From a checkpoint of a small transformer trained on Wikipedia.
Size: 26 layers, width 128, 2 heads of 64, MLP 384 GELU, vocabulary 2241, 4.72M parameters.
Architecture: learned positions, tied embeddings.
Training: a variant of SOAP for these matrices, 101M tokens, 6183 steps.
Each number is 500 + 40 x the weight over its row's rms, rounded and kept within 0 to 999. Layers, rows and columns count from 0. Numbers have three digits each. The size before them is the row's rms in percent of the matrix's.

# q: layer 2 attention query, 128x128, rms 0.0948, rows 27-63, columns 0-127
# k: layer 2 attention key, 128x128, rms 0.0849, rows 27-63, columns 0-127
# v: layer 2 attention value, 128x128, rms 0.0864, rows 0-15, columns 0-127
# o: layer 2 attention output (transposed), 128x128, rms 0.113, rows 0-14, columns 0-127
q27 068:513544524440491499482461529507531445581515502514524579531576572471470525484520417486420466489526538472442466417567458500465519489525465498459547531504410468489458540430542539432490470528487455417521484473455516496550500408498549487472490515491482456487465480518570536566543510478522486526497481471488502563474484483409535462538430503479502483561485487471452522531486438442495508434481
k27 074:542421601427580523502464534468494514537506552483501460477492500510543526512473453514453455449523514527558471455495484489506498504470513485477475444568493473434504528456518466545521500421481465531520531485447565518470486492379529449496503523473486448519507496466513482458584455391468486436528510523476495507517571458515514540525491436429554456401465510529470465542450484465515553466504
q28 098:548512457511500467482506465550531403438469483494410479463475430485524522455541467494470573448571452530503522441464480496497443462489478530509459445476451493495541451534536514577487514449468508445492492525524497503507382469521514558477504417500468543503478457389500507463502467514512479471619522496505470502470481498494429440523532462470487499455475529487452539482546450464436448457501
k28 086:446582516540505508535513489460529457520512526565524519430493479481503473538498575471572497439528501515524499506507493538527542579562543454563500487543497560548478540533574532513563509534487520514554549512519496492563488428571469611550488459516508547466506574464518538514486488534507456533463601464531497499509470492534479540525543593483476528448447541517542565477519554558553472510485
q29 084:544470518483443541513465516495505492415448536526548460488447476561480579451536498425499483500449545497567499521526532515528474448495510483526515543494563525502518488502513520467421467586525495447499499545477496511554543492489488532504451547488497538510500503557543540557533478509546488505469450567448512506480536514437522432455451560451407505566521485490483496522436401476430614537452
k29 090:479542424536494573523532483429486475549508447504472492464499450494531510481495464548491565452529485519502389486483484491523503508557461455498449485487448488532473557592479534576485553452483548596522504546523513454471491534508510484507461479551513453514472446509472458481603443475495530488593547522499499514504524458498517463498508502417549506529493554543489599516477465447538412445478
q30 091:490507405568466482512492480570455431472500570507454439496488533497427520505507495441487516507538503546447548509457511439509554423513440540467465515458443468504559465486493467509466487458477477571483516541483519436463468500498488436515479602543539474470497483515422477542500476475504440546475451439497447393461479483488454548510509499516470450544510497455446506480516524506451566410543
k30 084:529495486500504498468504494502536557436488503545500505519441561485435452545519439448491489483526475527529547433407517479439477539509442502509520476485470520521519459455521523479531490535483515483566533530507453452532419528511375518497454496509503468558527452523468468491451451491539464575457505475444457471509462511489492463567483524470543465464606542524484501397571495409549545544533
q31 095:470457479465518471415490517514524476490547426516505525562431480432487486476518498481497436453575468421423402467482506488562530524500509478435471430477476500485511534562533499512527478475475507582489435493513517493497550484507483512522392475543510433497471547418508499439445451478535552486578486472452537496523452461508522514435541526555474516527483499433483448476511479527479427440516
k31 088:506543447504510444494486545543422483483465500510520531545420508520464474409476501463440514460447479500473500452559452510493513500486476480426457476523477478529516511470541506428450531450451451515480496502477521504524451494523468467477430559448426569447538570497494477535513492473423429520487568524563509441487493395449551572456485478507498472469532459466520480536482429456455486420522
q32 080:484545504488464500520558500508568558452482572596497450437503519422422530484525448466490467514466541528555563467505452498457527518503467503486495529564477490457519477423550450471450501446545484490530452466463509603515499428516506496500509553437404543562460472508437524517482595482440459474527517515532486509438442497536519512497472505497524493515490587487533469484483439502491574497494
k32 088:463541509552491499537518548499528520494474448503497478421493473449481509455479484469500483495517413450531502453501514526521515548519552535540441496467493472505442570595571473508489514497436564564545506494471436566528555512448507479546567542503466530558499504435539527452574510507518503608466473494512506479521518529441494514535481519536508530424416514595446510572470536450531566526499
q33 087:486513539484455466560474461505443528481489524423530473427490464545437548476558510519541470467552521522549497567544500516450537507525570481574522504525469536432485507507488560511485536565502518494527514531496489475479558520441566466527483566507506557518492516582484487490518475544465512497461518508479387476489525577514482461439464587554512465511450498457575472535563513462455585575536
k33 093:571495473488455461542523497453517515496535542506525543529457549486471498481442508505535520448454488529491452468549443589503492532521453473596406514562563491540404576538496481488485465453501451518515499512532486527557517503522506491526448442511489489566525522419463488496496462486554522518622553477518519510538457456588549457515546532557525519551529472527514542526487503473542426499448
q34 082:562501523445484517477456432519514507568456482513474496492542465492478470509454495480567533525542495481569511442511426567497492526448479482557475506485462516569547416435527457460553558443528550433529612542498500567481506506469501501493508539511549515517483542476448534495480476455510514511543497445461551424526495505579461495524527481447532492425529511508587469481515518581569428526524
k34 096:514455564504466447483536504514444502465569496580506443493450509431470477523534466505477478494474464427515489519472463476485507483549501502533547517524486479482523538531509432478594482463542501473497475477559454410475439484546494519462456551514490496453500477583428459496368414496494407527457461456445557524456520526526552518503525479555488499564531477493479464482498492506445558525431
q35 111:516485483504504494498523482493527525477544445466438536513469529445464499449523437540466460454487440448512515513458497524565472518524551454511450430471440557471500533521466547514538561543504493507508483478473475494476521399504512542556547420452485448441548525483508459479551521498566579445582554576436516482493462528524535454490443468464494499399433523467466566534570535484461481482513
k35 098:523563587456522493529496503476444522518514578547518483566489492486571463505517483482472517515430497485443502474524436517521484485503517484548468532519503531512514572572469481504565558467522531487476458572505493494594552504457538648409495530483503531540471541430531505492461495552541519521489447499508496536527484463473494550553507589530485493453552476507491510430467505563527414508456
q36 093:572520524400444517506507512471404492492459520467568400484475480494404500503503499498493517502455549507507543508588456556444497487505498494522421549443539522470453480573487524511530529531503528522484430466466502527471511485514543444452546593459476575440436473552495510559522502504487519566415447477465529459518507534492509465527483543548515498471491468460534470570457508502527563514494
k36 097:521478539587499515531476537518576523508489473445537539478459519510458485487518544513497449457502485518508590537489446482475386506469531501619448464503523527495501534535525449477420482503458522500549455478537486558554507521511484516476521537443464494472517520570399499486489482523590480571536494472512479543493492428530502444445513548527534534512444469537506483491463420421525579525527
q37 097:509499444509491518502500468573563486496479536525481518513440411505463466438516507545576512432575441491505483439495446581542498492501434498578491430471507524563536470598535488573519558516489519549553495570473522493506506516482514545515482487549465522460428527422506527497512506454572487447550512518512493485510500495541559460483510555470515577510424527526497481508554492528521392500512
k37 108:480461500527463496462412435492500536525496488567497509519435467475538359555462481506499575459538471494493529534488478504528518543560435501482452387510416509536523516485514503482496523383523511514520475521491574467470486485527453515472514493441437527436524498501469560495469464485501463513492499458552522489495489494530525523455556450567536484480500472485443485460558555561471476411454
q38 083:475448528466409491456524520510467400608510465474538519499548491487577433498452509467550505531507518550432477479568463488524523427541460513495545563546455492579522452429497486482468519529518461499534512537485557458474500532507466445468545469569534522495479490529436417535479481513512411526474438498456517447550480524516494529513498490461459507505549462464501451448473532542428513440514
k38 077:469487489502514529505571559492448529457549480488479530518479538535454564469535488509502458543501506470547505507517445475499537433571433511473526462469432486474544517457477540458606527539572488517481477537559533479503499506475538527545519522520479513485539557554544504518489537513486474536579451520470480486523579632539446517539501440432542515580597436515505468469520505527554488559514
q39 086:559549455535574537496566428550539469490415488463510414510546491501451428460520539506520597498500563521512499515508504549525442507461530454553541427501532459476558495508494512489573524448557514450466475464529515467515500539427503536475514493485509513466500513516441470540562509492574510542455483541428536508492512528514525566485510555541500465596487458491551462484507474525533518472609
k39 092:493459543485446509507403476496441483506478469520513498473492495511473478504486467472477544539464527400514519477510501498433492473504497483504568466482509526531463430536464455494496510492498472426420536581508523480521481520521505488603447502481476505428522475540459534483472423467465461504480472539421496444477601580500482542543392497480439514529479496573540485567518503606517549521514
q40 074:507479460549493507536570583526543475435547453448505543400542505534504500447531544536471399455466549505539491528482513522519476513424526508519488519494501497501487510564506463493489517535514546511457491494463523494526565451464523513422507561534507575517519433483439551533566559568552496492478487516496465488460553495456566464484447453538574549499427532469482459546566477426482537529528
k40 093:491524477544532479492483577555588498522520460494485508459455447473542428519502467522546528447632535503415525482533544555549460536458492428517478481520488545481527515520492513420478517534507533557587542560516453490479563484459507514483495515518501513532506480461480475430531528567485579483602512506500453477571492510513510459504527534572529515488470538520446550544500448497552466566482
q41 086:458471504497453472533508495522458502472551494546507484506561515507459506463469500432527465599519504520512506543492465417488509468546467490473481595457463495460487472477470520505498472513432519554451513568505432458545479524512516475545463550539477501497511507559458440550402455480474493441490380495496448486484547496531513470478432603504477496527526544473492501549542546539465609460430
k41 090:534482474454506498473519507532487501517522507511478511501457475581482489485541528450509544524508477536433482493551464497561572501517489481501499492499451463461540525528485479489511443510412505523508446528483508509494571547548436518485465475506454450507480481507459490458474465449420568528603536553505519470581376524511532526543527540491512454627483520535515398472558470446552467459440
q42 102:534510529481481514478518562477493487541534547499567463551517478561553450543511450438440480509610528559474451544556552482505560438566495560500584500519486534529503458610509455503535515513499396513494508507442540522503515455576562541485483551522536517497436490488481498476522528513472441509473555516590474536539466455485499504532523507584513511584480516450464485518497491478505484443512
k42 098:556440538472501533491463499503524512429472562523546514486517522527409522467474511530537493490410508466501474588502379490496410498476486485455516534451477515446453482459508470466448500469484517473475523495396499506471473476539483391517586540483497508435597496531499568523504460487430535510466483512485488541463475513562554491506523519479538522440539493565453538504447489502454524472545
q43 072:487493482504491468529540469539571512533524462531517499442522484495426457544503552549531534453495577480464461469490468485421492453510470570491448566512441529464491506482515519464473509564555515543505469506473501513567439514569464454514489544502551507476433503532458413568425454452470468533479509514533442460470558538518459546595557513518506489517582508489426537463488536518430497424522
k43 086:547500475503468611439529532532567469509511555555523456558451543523514500481522585475524512506558507487490609518543490518556606526516560506458495532467508509487541532443563503486501487489504516563544553516484525507535484508485535464519518538486449518488510569444465531612490550541508548539522462501514511564516523509539516513530458527447527490581504518486493537495501449486627557525501
q44 083:550515457543445543522512500573415471541514564507523513475534507492488506540481516504518548529494538511494480418505440547540515439510436552519539544599463433506501491465480504554460484444474460521472520490497548545521484543472481394462496551512477558580439495606475449556446523487472419508489418518469516453530582481508468538529522524427449485541530521514511500462507507527489525500533
k44 082:524438485483443560438547471538435474535470470447465476413472441554549469583497498495466463507472536490500491516485473456524483500490460553453505503502459521519508511431590522430445486501559512464515467532511526477501526460559522507483464544483475510484430523460538454592467533509513464509388498528433467573514529545529418461518467486536544423558474486543570491527460513468476516547483
q45 094:493551484526523507460437443480514507526538513473449556474449440432534500476502486498500477517516435432518510432510504608575492585459532462456486430492472470505419536509482471489476422461470543443518548476481550519493498477457481579519502428476477518547505479411501512442510510489552521507552489475451516457485468532474514490509499454449464577406498507526487496463554473460492407567505
k45 090:482532579531464459516472532576553551543463501405449443518453503479514561554410512572447493464504509505525517478512509570530500550538536562527484489483570523477487478529474514491555457471470505505486474476602495561492517547495550529502523498470542467427508469526543523537531517486501534449500537458502537542539542502521475505534500507501537374476463473444450555574551516535493428531559
q46 095:436504490424455518494566506503508500607558508523528533461455442500508463473498495549472512476488512447524484505502490442424513464450385543511533542510399491454480441446542478481456520475514433502533534496483544464600511501580531527472520473464417497509441480489537553462397515469492449470535497446487502554478471496490489525523447466423475526546513527527505457447524495510507449486476
k46 083:463423505542585525509493456503484510470493535477528562479484467512545432494480437445420492544527583506466510511516532482577541502488506549523495514555536498482485561565472463481522540527540496473494504515508549523432498546456535492561602424548548522490531506446486560520550576448472474551532420493536506481526578528526539562524445498507511408451536526543500551481520523454509489495453
q47 078:502506500488473520492457456386525522502497500491438545523482498455512568536483499444546511516474468535532548499514545530434519526482563559511481494476570490565490593497510571551496452552479551524465503419512498516465578443454507472490442513478564543474557504508518518441545507465419573533480511456534462523497508507482529508527561486482458559409497526484533505471533475542539386535450
k47 089:549555455525429553470542486492533483513517525499475477370496543486476551509490503569492461501485480537497497476482571488523540523477538495467497532518494467539434494457561527545434480447510520545496497455535563535511515442459522484477488560487525487536467498513413532468498507442535423427490493487538481485480585416435434506449520467478406528468486403502473528527450511501428485452546
q48 100:512560486558450539551522493518460544458521494529495515495589548417455463471445518446550493524468549501529503467502523474494518551565523474403503517483495431468471551429507533475528553546518504485510528537508473525475561514467567381453470536506560519560563499564462495615479536516422501505502448481488431478476550524498447534498497537491502436477501449475457542526496504507478544489541
k48 087:471529531444494530553527415549497426534609487571512532525506513508504528460571485449452491502462545469435504462543489494500555529505494511456572569480514465473478561478480483508473504491544512576511511485573527564475446508474453566434482532532516575539462545548520501471494559533481469540483474533459538404520584489514515508551515490482515504513505588534489420532561511551526536481484
q49 090:548447488478524516596530529475505485583473502536509461511513612471451469459510507516483487521516536529456481529534457458553494469486464531435497560462483522499527511531498455484560482499518530524433389497465503555463496452585504476528528600461464476425524500517422514486480560536474503505552413482532499478507499539481586546520496458511506535496534515426503563543443512502468567438516
k49 096:485572500502533566490508525500468512490497510502546432537539525502467523468518535426514511529462512459531572459503547474459396460521550503454537553437504528439559515521460422458479492517458503472530551481501530575593507533552492531448541548429429484500512467607528518512474483513471500517428436496486543493495566497434521550553511527494531510502525488534518545455571472466429556526534
q50 091:526484505483520493525530526483468548496462487541487504522476600424516406536479499511464491529466501512479538518523494526457497470563469556406501490466511481563533494474505407431462534529507453484532453494454522562499444514526481395524495557442506534505488551573471473513530523536420459585470477482488442473553438551462474557485530489521500505519485421447465459518540495442469567473565
k50 093:445444485503521497551480552500470491462549530503552505540577536534392493479501558513533511483472497535526472556432480442473423432548538506516503491469515582489504467396514506528506509435565457575493447496439497535555444517440523473471555506507493548528496463510475500546509523510522547548444502474507470478500535490474543520541448495472518552418546531552466490456442478460488601494563
q51 092:436461484463537559522481419520488442531469612566585458526470535451507536569487508420540500548473469561474507464567482456433539578517537474442496550490524408539490483465526497495518463478531490480477519539448509528479521479519526513518458563496517505483514508515514490592490553450448472514460484464535452538535514411508488497520540545542478549485529429526520493465404503540491536499510
k51 097:509535452584517503519466485548412528512486469501547520473477573535396540513531509540413536538395527505565512410508501568496485565490524467514537461466530553511499553463520435501475491543436472518510455441531515531468491566559445498440536550450504533467502493545498461548607492484503504558490514497509507541495511458490524518607539497561520493483530544501508485523467513484486532470537
q52 086:499503516481486502496486463503454586464491550550537523547486492517487593521506503499531495553438445499587507531503460455470519492546487496571466521471586497511502528508551511469547557523481515535460486581463467519490482486518456426471440582491532563483519535640550515525571505520483472517501469509547559464518489472550545519499525479537492506558526465512601496503396511516568550521494
k52 087:484482411525511546513519482435501491498466453539485418436528458428503462513510539471537463528498452545570538586425533498485454472470483479450560472472566496494504514505480486615481485516539482501519450527505512429485487493422499538457485522508494578526497462535440477478512463443541472533452488514527522599471529483488488471443602486507471532480529479467481504449446482493412540461567
q53 115:463489492485452474520478490520515412575485532560508528553522493446506542464514478485472506506567495555410435457553493429489547475506486451561474556510492463509494439533514430501503540522491435548480527554408512453457514492527532460475433480525446469480469456447489485508421524451465437502549529481542491532510513404510466514506522518518478511548464506485498505477370512507511462404456
k53 086:526524461455488494475455511466510484475417483517566529395460569493520534526580531493489528532489480550540545530503510549474487572476485499513481447425531447566528455510484460521517524478542512467410493458442544509546472480525508533538517468477436545477467505420445509475516502463532480545455516501522488457550516563423480505521590427505567578463510428491492510464550514548546461561509
q54 097:497464489501476495510522480455490562482465478453531473443544492474412508436503537472511497528461571437481481504547532478499442528522489518472500549487516458449490518434501500431494522550496427451482471459426504479491513495476517436442512517474514543512428473617473405515468464555434458509446423508445455460531530514447517498435539474448495390525493429508506550523462485455480551523521
k54 089:499517476432500514518512529502484495484571505545529517473513553495414557454557539510476432518440571479486459564458486431509496535494504560441469543468508438499470549486489494495492423461534500486543508511503492506491411519396492465518475459529467537427541541469489475531551517489456489445540425479432490514488515411572506508410545462423568468522502514503542480496446455541466534485452
q55 100:522526520517533543491474494501495529532491532538528513543513582475509541498478463485562594553488474502631568515511538486526406555511529468427461575499515561476493482525443555494493541513490533506532497480448481536437482449483488519531502447494535563480619499533458492491494551549536562497524516499526483441541542600476575479518455519495494556472490539485462563522470570508534484482533
k55 099:516549513508561457469477546484468524552559544518570492563540503504468505475530520524516497493492470540527466516501477477499416518547560543602518537468593565489499565549495491546539484502526513484446474492518523506482517491552449509416541576562522498528520504532485492515481554495511518603429565492506464467529511514442525573564593471465540517524489523541542437501451504500540526532597
q56 101:522501502464434542497502444470462530563530531464553498529485494531499458514483485456457467568446573516483544502553497450506524455520466550542489598459478500451479420474540438437505537457518453526483533507476537487473501492571507444461531540479444525469429480566474416574465535451505440534487495464450530527539501476489450498473483481381482446554525482516564424492440502504458527516481
k56 098:439457519461511547514516429554470498442492449536542591425498470498481511480516436524441537597492506481499539593457493474447471519474486524540543471498539462481467489502524400476477515475457502466505528512512518421456470518494555477496484429526587438530484429542470454486408459481499518547544467496456475515466404519518449490437461523453517470525517463474485459423500500501460500529510
q57 084:507528496533532536521508498532571479454541439490503517449494537509526520555548548508508484490527500515520579513476481551464378511514580503458511519471513537519512540485464553480502505571493558441472513507449578461510483491510492487460544497491510446466634493464515520519431568459515492492450465474511491473477466383361490508508508560480510551415524529470469478531463502483484501453509
k57 091:491440493486462470450561488490504514505586512445524421484429403517525583533552521465471540539520560519506486493517464459543512538512432430489486501490508514450415465546425476508555526495515466520491523507541565430464452536514469545506471510471524495567502452516521502406519485530559487489502483472504506456458501482539414459544489486440497442473471555442486432502416454507531551492461
q58 088:481489450519506549527498479465551577530539490563501546531395450493573396509423492461534488489449461519490499417517439458529538533471509471522512545461504418496548511464500499547456454416510460475474543459460542508551499509500472499506467469457436511508542427476546457484465516483479507525547541458513502534511481490548494497495532460507489571396431550515450468503476486505534462574434
k58 086:523536532551480468565502457506484563498459392530447451433545499532523415545535502569495476538524500515520509564501551550515412444481465522517530500475542456406522549428474515441542529504464579504497449466436504514470478528534450506454509523507534520485465498559471476492583508523569544492460463496475478468474525433479523463497401538500496473491511501408500487542520522496424497521501
q59 090:563497451529503572488440504478502499508454468464423496516488492453505465456457499443516493509455453480520553447530537554497474519454504443561513437465503494514492506518475469509526473428478503414448537481460436483493487448484518477409540508482542527446516480496471505474539517480548578499560486497457521572515547529501550571482547407484526505406512444563572510515525440529580411490493
k59 082:437541527450509536482457489526426475586552422531475483484452493431496535542503480529502497486449551477493535443510484458428539536463565461451521448526477570531528456510448444467512461448580439514499561440502487508484473465522537519505537537466476518541505431622454456473475428484491411449504461475429481493500559512500471497497534501550495500460521480495481503507485481558426532508454
q60 135:524506479543513476477440532492578525543504517498445566521471442509496486509488453480493517462601483485501478487485551512573526520472523490537509480521491516549510499566548491570465484448500522568531540482565521499506517484530531592543452457565533448515502478401489516454488469460545561481559606522486487612535505500505529472482529530513495554495502521512525533464570537546554378499463
k60 101:525545525419406502501465491499469523475514543559515435562445495477517445550522464492494540466551471529453435440482499496472578515494452511519481451506427401520542453514497526482565510400492525532531516492452483512506530492475511524523490483439461481451459525437512493451457476461445485449505545489541521428478430432488483535506470508518468510535454502526480525498574536590474394460503
q61 094:477497515526539544495456491420550494414497535512454517438435545525515564475521453492505430481488478450546548499468541501505448555479492471479479528509487479492466545511481508507436494533497550493551482508511477498490490508473440572536526449408513479463503495464482554479550449531511526423469508510469482475430519613539491452564479510432507560410480569538447586465564517445460511547468
k61 094:513534428497465451504520532455554532524539572516500444504491487404569469484426479510584504478559456499475401524487544496465474531520527444510491534513509543510486579486509508497519496467496479528529572472506477483480545444466512481513407498618517387437473492449490541537490471507506518417470525464506474427477447512501524527505490494472468545490455485452518570405495508529491466502472
q62 083:451575525514538468549437510507454496469574468434474544513543602570483537479514484499413530483426467518494500515516552502534413466523544549499545452488537514471511508515511481529481484511488567501501497458514481459462431441496446535475481452528505477451579481503523490531585462477555577535452549484414456505499497558412473510483497544506479581447483500522537495486526504421514457476481
k62 085:479513542453500469443475507478453458486510565491429552509480530484497511565477488509434482509464574501501447468530528489437462460466561513514525457575436499553417420537433460508540451413560452499489544543519506497561481483525477472566435443482424481475401454482505460515490478487532538501481513485510486513496511520567473471504541509421428499513513402413528525509493506509470482500467
q63 100:479490475511541478518466534535615455580438537513454562503457505548545511500573527501485575517554503474539473489484539547525544516465525499556502516526495464503512463520506543586427481486557480563499571479521491553546493463506479544538549476518567536539524427446488547480503534535563528517562563520535491535581529489466560442544532480551493502512501539489412524449564516561534484500526
k63 092:464572517465475449493455548504437503504513506459528429510417523507574408577434499537494465461490495491494465486518505528563497528552522451573477450438508490530536510492519538551518490545527504513527517589410476507499498524451428525478500454527489433468469520443560488501461510574530546512484520456529581509501465428480429527524461516466425486523457432494557512542500542540549505543509
v0 093:512484501479478448506455481519462436512542431518468531440469602547449493445555497544507544516503515467519452513508506542531405489521530512451585494475493570488518507506463481487426527469493554504584462532545407572529533496462446475499488502437508483491466473498482484504537480449518491513385438469477503456570456472559533511419530587554511475455438497476471536525526538516511504503484
o0 085:390530521522490558466499530458487506539543550435469482524478423467530546545449508447519561545454415518519598494430450525480582517477512511534473487460510470498502469474494538490485463474482489546488580454497525537430498443491490573537497515475586478570518602460473480492469549487407530496522569467558478509467478490496423501483523437455481476450541519517493506510471483500523511482492
v1 095:504515477484448488536550521481514452521553480433505480577472565497518520531518509602478513531454487542478471483465592489495486523489514509500468555397534521485561516510507515525525505495448585553471446498447471493550512516390542524478467513462489483593554510481502553496541492472549566494537523475535578437548491497522511463509484461512496425437431497484482509524504601513505419438513
o1 105:514536538496514549481542480542545554517491541563564499521536512553529473531550520467523579506519567521493553547544452527485532492532493522548516556567521476553481525561507533481536578496571513469481573533529584523526514470587500538502552568565522559515484531552530488552474510519487474536467565576552548554504513483462503562472572520536517509544567467521513480537465491576539565481536
v2 075:493565548537544462516521528501478527526475530440438519524453457494547494534499488471508502526529494558544550492455478476549555457530497448576547493490482474456463455610444457571479492494486523555449470624500491434474514413454494529500467510525471484467487447477538491485499496529549493471521542495469531547484555616482557433564513509497425521501516482459567419493454502527520481469485
o2 070:509453467506511458479518529522565516538507434530512563440510526507464507593480496481564542478553445462492497489480468485492462562436540525496452564450463542534526517396514536497416494473446468497513526467488479599487495534564556482479489485468537528519482503547453440482472441465432522564482531512475442566546443443552437521456518529522533463443485529492485545465593536506539492529515
v3 087:510509458505511421524470481526589518462445549520442526572505592451544554485511547483535544453506479583522529518442509572497433500428483549474496543548545559509599480497448465524564514539558551472535458447498471475511508563462548500549452489516455503540467482514466420523513502476470443501560482504476495465540471540514503533554476483514533547477450433443458537529495481495511463560527
o3 081:494495558471434544414507523527433526537569525524529437477531469445536445510445477446539571530545482481468539554540503469531535455567449499544472525497524483521470524531565501494431491441547490518507542493508518515499503474535469470451589453571499533496491532529418543509547528535549524528458509534493522439488535459517452496513555497518549493504493506522600449547527612594502502493482
v4 081:560528499511517542514507524509528587468471557551542458499543444518446508567477472525478471610518511494472478571463541512465460567517506466501466530537502498577474474511543444512466545499505459488487513515483553538467511471498488477455485487478543504533474446550487436478535551545429546502447563491502511558553398531517436462487486462531536496494487553502451602449575405464479461529532
o4 079:520498481568500436533551532520480448520497540507493583443437487489484521425523520506563531455476461472579546405445525484572443426487475478434504438521471465443492514531527498435519469528506536413533485473555452491553502508534461476536482483400530472425509588541529521555461535437573454492528482535488549465522541484476502509471465536484462532530532457502530454508505499484452499485511
v5 097:541510517515455479533474432460486517514456557501545540557544495518547529521503478515484464579484491508496495458457483529512546453554565570472485433482427482602554492437478482448471487509549498465452487511498562505441493509560540484551484425528472464535483551393513527479540534470491524501496482506503507454491392559509531509565480442507533567546488492469487503534499464462433435529592
o5 110:536508469480522506512524533482556453486508470527505469436497526497498520398502525461489554490513476516511492516569508464566415456451504471508452535522606458483486537547539533554470501500578455544461531452527497502559471415442437519495485498523485554441578484534510534495497497493533479504467486532443558465488609430410518493474521530466484530457477494554491459447542530544454521498406
v6 090:432430482545474501491440593533509529449544501517548465477480507574492526508473483472525439591554534457465476531511390454464470567541430501488482496438476555455464462501499572530486549534491507465449507564516512513481472444465504440544549441516471527528460435559439498557462525466508571479516495470510424490556506481423545458481515559538537459479490510476483520465488495489545502535492
o6 097:504498517537519520515519511471473491596527518520477494499447490502476440590474568550558543471509482506517516453495498575486526552462495429512488527533483447517495535496519455503523461464460518433518550523547430581543555531550514519533465555396601491485489551462518484480537509424437479519480491481533534580570440494550487480477485517439405449496514491484488508434503529497531416522482
v7 079:456518547517519418494537599456493465538528436495387505516463490533482463559497479525486480487536471469458420488542433511504540537457403486498431471532504479479524505539494478525513510469540546487503491520478457571526466474501503599525535470503508460432437560485462481520501451500528485496450481557489560536458526453525626549531512543498555517503417569481511532496499513488508476464449
o7 075:454549466482434598478548513505485530577511509506545468595479569542551485492463530490535482542427499512520535494502556472468547495491507520523568521489516477455486496462540569407486492529493520525494542472507520435501481517464520490483515559465548538570513486483479497523524596545497492482539562420552481466535473510450454538512474442468460492462578473456420550481489480457435547513588
v8 090:402487553532466440497502503477520475515471555406481441447493425504463472594465444501546495478547516551496556437434486563445490465483470427530451436475516456504471514580555520509445485490483544521440518530520483492453507498492491526551480439607531501486500541437508476443535541482516499484422506447522504457512516505393536487538468495491476508487452491446544501478462505503511508432507
o8 097:568492469444446542477542490542467579573466428533525504492491534535500478509479522544524496489493458495471482528466478431505509506506464506505519514478476568510561504405522479455518547517431500458514465501462454524546517488549534498425448560428528477550462503564475464518463409480421471493543489519494451553590464478606443512469493523540529493474553491511544531497555538503540466594519
v9 094:494482474481451537478555393472476510538410505497506474482538479490504511520476422556404488447511543512460541409495495515449494475421494524529518518554523498504452534515486523431573527472489508510457492402494457443473511577438506506472510491439557513541452528471580549460486498529498542458447566507542533471513476449412528541517523457521487513431499479476472543485507513418462539498521
o9 085:594562505535554527541478549548494526478482458483441487439500573544483552536534554501550551512483463496488495493532502520511445477574487537512492517423468522509528530430486542483525485534558469473476458617494520485525449534484562479426496543475470558465519500609520404497491426488538539552536468494439462481483494591509397515510511534492504521549500512524492490473527532487514496549530
v10 088:492533445495509512455463534560541547439447536546524418531485499531443526554503489484473511465466490464488556466538448477527479529512620528465482541513441565487541522478548487461513542422486460448514440435444517507473395487508478564548503474492535492532556522484478531541504514517550473511603543504456517464514527464525556476520510566476512455478522501490462504538499565421588511465544
o10 080:495491569506457448514540444547555551572604465546536476487499518498563525479484443542545486547549537520446500510507506515460481484571420472564508561500551529450460510544510488517472522559499495491502565519499485520520518577518506431416527544572469529451425480516551447481463513509466477429444515452488509497482500470483507545488489470534510491542425502600482508491426498534494437445467
v11 111:470489493502502431505474515523493485489568481497487493479469536537522491482467502479502508518528441423505474477429551531469509615503470496517474501441494542444479528545420605547499551565580479510511537524518488469480438440466485550515483479469507494498513426488470498486511483499510586482490462511542443462589503556554458434489527517524507398496423550526449542565543530454460441504559
o11 108:514496504476461485520525487481455535607534533547528564587496498478528410571482524552498517477517514515523459436550456509559553523477501432497505568566479488602478525560527466489515508455437551459504473482566523543514572503516494473608522456509510476527464593487501493517581530471503446478547481523526563535526458498486512484488509527443432521434515544487525484493451548523487452481507
v12 085:461591482525526453480444466552463451498518516454444542515546487492477449473462519481510483460525517495482524451521510504468491571518519494521424514461439524561554514544520504566487538517482539466534436470508503493565516424458532562524497522548563548573480490420547534551528537530520533467515502456545513491498493447433497415464504561543480516574507594491550511533560518600498477543540
o12 076:486402543472460461535491510477515567500600519513467438522441556524516515553508395521463525524539522547446476549509460429566541474514499548534480572506478528479549473454530499448526540557546461503501530551466527450459528493545556506472457497499461450489536483554468478502440456503416471445586549480497512470583468485524492504524497496492461528477530526478467513503470511436478431435449
v13 097:386496461527515513524486464510527522491491479565511584529477545547475555484466498474510486557495596408546537523487506528464493528431430492479421521542507494523477521562462496462503500496554537488435560500458518468540576435538522491477479514499464530516507429470518533483475568495521581403458534518514477558514582471411570530507528526458536544524462466455488473457480503520505493501468
o13 110:538485530451473451473467495466482519541499467486436468430434519480488412534464507520583552469496436491465428510481508445448532493532474501486530511480464498469448500387537499501456455449464494474520477470531491544433466523482488418447449528451515461459448513461451504444496429491424466469513531426477432488522422489566461459467465458508458505497544432534532519466493553517493444540473
v14 084:516446509487492512466541468534512521522497565545477513575407483448501447523548503482532476463529543561505509460586471509553525466517523507534576560514467508419459521499499510532465501549429605475486513518496534448473512492529494493527467570532539401500511460509546490472540491496457503524510523522447501591518435553450490534428487500416424587535484546478482428467536472492523527473498
o14 085:525482524509512518486528499535418492526466584466509485460518471513532474538524504593480501560506541516470508558476489497489582529499486549526508536419490499488551475485503447480549552541494471531533436554478462527529491524551538549483507577498527554507473511572486494509439491525433429547479420525574462499568449521563477538527493483596557400533500470528540528565489486487474565532565
v15 095:518479507478495446567513526520479554610519581518526482589516485543551504556544555488494461505528515571447497453512531516512585515461530553444552509531496567421532535551491492440593506468527491579540451528517495482475535513600576462493522536453488532498512515455525524458493470545514487468521519465540511555525491524561471569482560499461536515452544522510509517476521517485533427544531